Each number is 500 + 25 x the weight over its row's rms, rounded and kept within 0 to 999. Layers, rows and columns count from 0. Numbers have three digits each. The size before them is the row's rms in percent of the matrix's.

# layer 18 MLP down, 128x512, rms 0.105, rows 43-127, columns 448-511
107:509491479474512482457476504496514474545511481489519486512485463490505504518471557500483517515467464530509500522493476526461539493475500515501493443570485486505518529521573521515517517504490516
104:533544504476494510483523480500512462554541492480491475488494502556474547511520480499489456475509461561526540523492513546508515506485510485539473532505502485552521466513538486545544511513540434
098:532502489557514502491490495501475524488480477482516498507510502520500492506536454501555469544498507501482496517525514509507495502508499510464562479514494475480493481466505487523481555479511477
097:502526523493549538461499479485511546474506519523505489511492484497462535525496522503500513512505522497445486501487516502484505500475503451489508498498527479484532500485513513478506472486476461
103:544494439489475514499478498504486497495524468476521497515556498452518521454510500501491462535490486468505532488445483520510557499503501502486513495486508532503495527553478481491504496529507482
098:488463470492450512489493511478559499492472494484484470509505530503495512528503517512540526502512494534481522474523493477573514503500502492488495470463500490486493516483493515509534482524519503
094:518496511510517561499475462487543498476497498479495496484472468531516494492503511511499505444484476526465513451493497511475506494516502492477473505457543448550527520519474502503486509455487542
092:531556519456526502498461539503496487539504474463489476454519521498543496482519505510488592526508517513467497502486511504491507497470499526498502532508517498472498503487478514471513495498458525
102:501512492482451495507480488479534565506460497519516520488520523511491496539525519502488468455483510518471486542513516516499474501528499471506486501533435529545482484561489501509499478537442472
101:485460467514480504491524533526461517530496558497505494482509529466451520517523487501483516469516535511484502490479467475495502489518499507475469475498507499491495515443493529557532480496481446
113:492516475468467483518530495529512548469488494522504534517532488518483479498471539499485503531485456469505536512519506548529462501515504560525527500465496525491473468486472489535463519496504489
109:474493526517507453487476495494461496483520557531509479477574500497493548501505547506516534550540490535518511454477508503466468515491505542486522513484572478478480508514518457476505474497493504
108:492504498498511511485493449496443547501494503508470513503496507524480499513452526495487434499541470534535520464506486531507520495505501476487500486521469505505487519451485477571466542551531490
099:481528516512449492518470474491492487474505492550500484509475466511485491499478481501494489481519524482514524487513485517506490506517500497519497496512476477476500440486456448499459496500504477
097:481562484552513455515468477474517432497482501469507466490541488517482477535478493498525546470482530456491489480515502474518515518494500495548508512526511519485526469457551513496488489511479523
102:511530529518491511499506536575516466501489527526502489547516503507471487506480503501519451443491518543499531490465524507546511504491493507515491501500501502508473507468505498511509532527432537
108:511485553497551517505503468493512508490495543538518505486498466530447498492478455500499557487478437476495501478518508585503464494549502505513525480482547523520509490481504492526489517524514464
104:484478517533510547487557483497490472510479481518460463499512506527522485491499478494500537483478495500548472445509503479498492513520501506546492503509487499473468491522502468495499441510498456
099:513510470490479492492463504483485479494481496478461456493523515445497497476514482514455495533493533464492524479490473474502526512473500515508485524474430510494524487508525513474493495493467524
096:493517519519486517505511532515499499486548474516548573547489518510496501505504480512527522462526524492496495526509455524507540501512501463499493509491514495571533438487491529502488453446528498
095:500526540483488473526495478494481444513495505508496523514503488488497518465506513503503497529480487560569485475525446510508542500514501476490546515478528464505505549518469487503505490485511512
103:501499518459485472492491516465450477537505491469509500550484490495519494468504464497484480493483488530495503470520500449496488512536499519508461538489452461478494507442528492511475477488510522
103:497496475503517474480486455494524494478487488473553475489505495436478534481491472501489483510494539540496438525482493520528499499469503490496454528536493471514480451539478508503513508488514519
101:509508507519470511517493554552478547552522435493484503458451501472492503497500509502525487534531524458483461517485502522528501506488502534493512510477542523497498529483485497475495493492518506
104:538525473567481478541512485452481476493509488525474473515455497480487517508513487496472511482499481502443515512484531458511486496548500498502547479502482501531457572451503517476490484493517525
101:507432510538498453508524525505512472478483525514473519512516541499519485497516467491497480469555496480552503492517541504478526502492490497485501521510518495482507458504515493508512500526499500
097:478510520502462484523491529498505489490508504507517513525484498543491502534500579501515478523494536450488441462480506501518511499450506502493506506525449483450525461506503494518503502520519510
101:457538460498484492498503504503511523522516472491484509534502501524489528489487475496483524556513507512498501506525482508474521515463497499571444526490458528473489506460523508504509498481515481
100:487471546529517524488474487489493529525521504536509550520473501489548535469522505501530515499481504480521516497550472505492491492444512496511514474505494521469524478491476517509505506509539479
099:471510523480499459501486547494485516490539483506502503457470521503470505476514455498505496432483465496498455475475505513546503501554500547481486497466511487468498508489530511511492445499511500
105:497447521511486526488489498516502515509516505544502476511474493476523479514493471500475484466540486494451506517490466510510548507474498490460480506509500547497458503547535494504489491503510508
097:492485510481536484501506505553530531498481469523536481454508455479490498494503498493485505497495476503500527508494500490507472501520499506447480511460463552505487497530508479502482477471491491
090:517478528410472522509495474521516480522550527538550502506475501510507498463468470500511483501468479517483508508486538521500504479498507496485455468436531481477458519500446554510517523500522475
112:506476469527475484531461490504524486509505516526466489535484505516529462496499533504496442545487529487460496514489507524478542485456501506484503458514471487460465501501509498520494486496485493
096:445510484446506467484506517481496513517493482473487447459496491496434455494537555497489529479506513545523546520544468529511503487485503471500444507497515495505527522478515485539558477519488480
103:457500498444477479548510483528508500547498509493482496475483505523469528479511450500521510547529512486517509464504536520527492502534504532539469477498515500542527500463533521523504494469481510
100:514450513493551523490497514532466496531475477510503518507524489466545525510503504498551518527501552481494532484511508523524454502480501492502517501496507543480531470499520509468463479504510472
098:511517472540473497526495466500569524499516493515534531472495509508525516527471509499522539502518526535487471479501493464511508496498503499523453499550545482531552490527510504515514460535493487
104:500501568496534511479548441519501491451511463501522534516459561512495507477485466500493468543458497494498519552513513516547470509469508547494472487472485511546513472537503526489532502477501422
095:483477495507539512507531506493492466504492485456478506489501517546544468511489516493491449512507486510513478472491546534520513494479496498484514480531490481438523564496490470462514480497476499
098:533470484510532478532533472540506514485486510478493495448503491513479485491562448504495495452518511456475518485481498519495542497454501503493527544513515492474520489501461496491507485476479520
098:481548490457518504461493517508483493516455496543494479522494517476467474525500467509479551434490501479463541484479480479550483504482501491483503490494535472499515542485466471497501472528488511
097:493480524559498509487506509483420486477513497489548514493506469531497525475486473493508490587490508500501492505478481505506564481508501462502471506478441522477447498493504495529512484514499481
104:472473495534477532497536569480496522489524472511499491485491532494515516426475489499480495522575517475500532496502546534521482497500500508535464449498475474512536484494508538436497498499492463
103:517486524526516494500510478468438491489519484523485490524510503494485498486501467498472487481479548494497462478480523466518487483520498524457475513521489497478486507512498492531493463485513539
099:483479496488472509518495486451532513529507485487503565490489473525461495546512486498462479522518509517470504516527484502497454504520500536491494539496478482479492544488489520509456520516520560
094:471474482461480537509455502511490525496532539482499520486496471485559501469473532492466472489532526455509526529486522483511487501500497508508470539510466508481521482520488498508515465494489432
105:525474490509479541504504468478493477480463535520505477530487519486514475485437452501457489486504520533511457502475506479505491506536503505461530476464472517526495529503486529531485493475516505
099:530527514501523534507472538492497512500449510482463482470509518551487450457498500493488524480518485519529508513475439506465483491515496454444517494515470473518488523513490487480465508497473511
097:520504500528521502513559470508515533522525506542470493507492521534539515534489534508483510501547526533484500495513456482476503499508498477465505517443474472512491470548493501525489502496499495
097:504511454509496523504490503488560493510513473505534520477489524498512480560495488503491529518520502509519488527503468521535516501477502494531527488504547483507513499615491513481527533538514498
095:463507504555453516512474477497490527504473511517521473487513484513506474465524495502527509501499424450444480473514515540497516501504503464470508513498543515455481535505537517467495511483535514
099:479499530521530502515499492508514463463509512489525489470528482474524477540526507493530481500534485468506490481530510453487496500496499519516544488501508494525514508450469516483486540515495535
098:460537477557496532484524454503481535523476550516550502496502514526518485505524485496528482484497444446504458496531500476462522503512505448490509499493485539507472507524507490471495499489519463
103:475483517514495504522485484512470497534511517545520498487443458515509489498522519498509516505519553510524465531461534491504484491513496557513495499546507496511494478501477479472508461518481499
096:485488497489477427517517539473555514501507483523472488482566484524503486496493520500473468544490481448502503513493491465488491501516487455514507519565467530478504535500547513497487522516500487
099:491454512505503486506513508489461485472483418466523495501483479500504567517491542493459496508497513502493520521504462503496500502493499525469488474542516520480468469465492520525526516513518460
099:511440505512505483493520515454506547468505518513498477492515507485515498470511568506473486481497488522546483496509510459480509503508500504514525516499507532494542501508473468501542453515456481
101:502485497479524467480517455511529556487527488505490527484454486462524517522525498502507459518487494466489501495486497476468508481477499499506526496507506520504475471516501476460451509471470464
107:507521480519476498449478506488520517485517548479477508490487477540502500479466497503461478456515499520445466507454487494473467493519493465485462498499501515522487473487549492472511493520496497
100:532528450497522513517478519488542511467524508473497481558487474491464497521466517501458540520504489502478507517492542479495498496471498528486479464477481461474509508448489488504490456464466500
102:469506472490501454532508543491508522531523515500437538481480538534496532477546482496540513533493510479501485495537488488509520503462500490532488487501513490534527475512495536541491472497514507
102:478509453482502489463502526514469519551446479501479527493503507502499496494514513487511526486490518493492527486502501510508502493466498517488508468504478525514476512502530521519515488486462557
098:509491518516484468506485493497481461510517480484484528537481501530509505492479520503476484480469493520541503501512480517487548519492500476514507517525503500565509518509525479526497504464532453
100:558452497493512486473520492500460484533494545467538490530453521490497550492521488504472442522496465563523501528512455507536515496469499485528489489492503491533496465503541489494557484498529501
097:495475495474454515494465534558515469509464541504490522489491465542538491453493518497547533492498490483516517532525471513498495492505495504534555483508504526453496493470496530526525488534476539
097:516508504474493541506508503532542492525540476466499506441470500468496478537503502507531521504468479518518512465534481537501520506543501535505508481470521488460532504506477505513506467446549555
115:458508528497511528490511477545492490495486521472505500538514490529479478484459513501478497561504492491503525506502495519509482518490505504539489488499513501477485533499504514459455516506464482
100:541544515473495463491530514487479484492509490507528501467486540517518493510511483497519548495459536468523496536500482492486501497501493558481510484478539484531478479498476491524479505498496532
098:551564485514522506504499474478510515492495530453489506529482491496506480476524468496505443493464523546449524520531477499512543490526501509513511488486464494475510478520493453483485539503512483
096:496507482491484528465499514566465465499462457462465485527501502520521505521467483498483471502499546533498469466510526548492482512498495495472474500524493540490493484474526497486506538519531495
099:510491482485513508494478507531548470514477505499485484459490519552509513478515481494507510509539494507543467455527497549495481488542499501491510490507532467467530506476452527494486469513505521
099:492543473488475524517474477485552490543535472487502475526523509499471465503483518493502533519483481567497504465541484500464488514481501494468541501506508504517500495468496520453478491496466558
101:487494506509501508514517489516522533474458508488538547496515513490489548470493544512507506520496461479500497512527544504475540495517499463488478517571506522531507503500495510471518502557522479
101:543552484519462497494511474481486523437519482490497462525541496504524484494520457505512536487477478462472492459503493536469527498461501514491515499484512502462522522522472517537495482528544528
096:470501506495528524537496520503497532491538511524472523511524512474494518484501473489484531522529498474511461488463483508510517491538503510519506536500544539497473499499507498449504522475504506
092:513467459513524477500517498511507513491518515514504496521505470497550487523536488506520543519531490501471489483499541514520502482467502480480496503496476460525533490516528509523512470516466536
097:506532481444517490480526540468480495456499535500515482523500544498505513519509525503517521444495505474504485513530499496519458514497495507542520499479482513502474537544486497487503502474544507
099:505511526497540486536532511473498499475540484507539548501512552463468525518544517498537473551492538521545499516532540533499534502485498494578468522489481510446487472547464471507473527508477498
098:487483487497496527494497491556521470489506500505490521541520480460472521488495536495502484455499533488496534521428522503525509469517499482485450545474502508486496463488500543453532470475482491
102:499512510503457476493458530484513477508533518493461505481496474460541486546491493498550497508500550515493526504446527492461546483488499529478489511496522522519500515462523527440507528470511537
101:535480483490513502485480460523457486470533495453475534537513502524491509525525494501508538499481491503469523500509532525487534502480504513453508484521476523511486469471569505508491544482511529
094:523501484489494500470439470525483472470509526478522483467549501498497509516487489505490501481561538488502508466499502465518498511507497496519514511516497497468458459498516471496480497568522465
103:489504545511509526454507470487487482474464510438532477472507511505507460493493542492479549459526470527479489512518505435489489500499498487517560497522484500501504472472506481493525504484466502
108:502508523502476499509487486506508486452473519534515511512499481444520488508499516502514469540502477474523512551522509463483487501488500482475484507480511526515526503512475515471506485481471515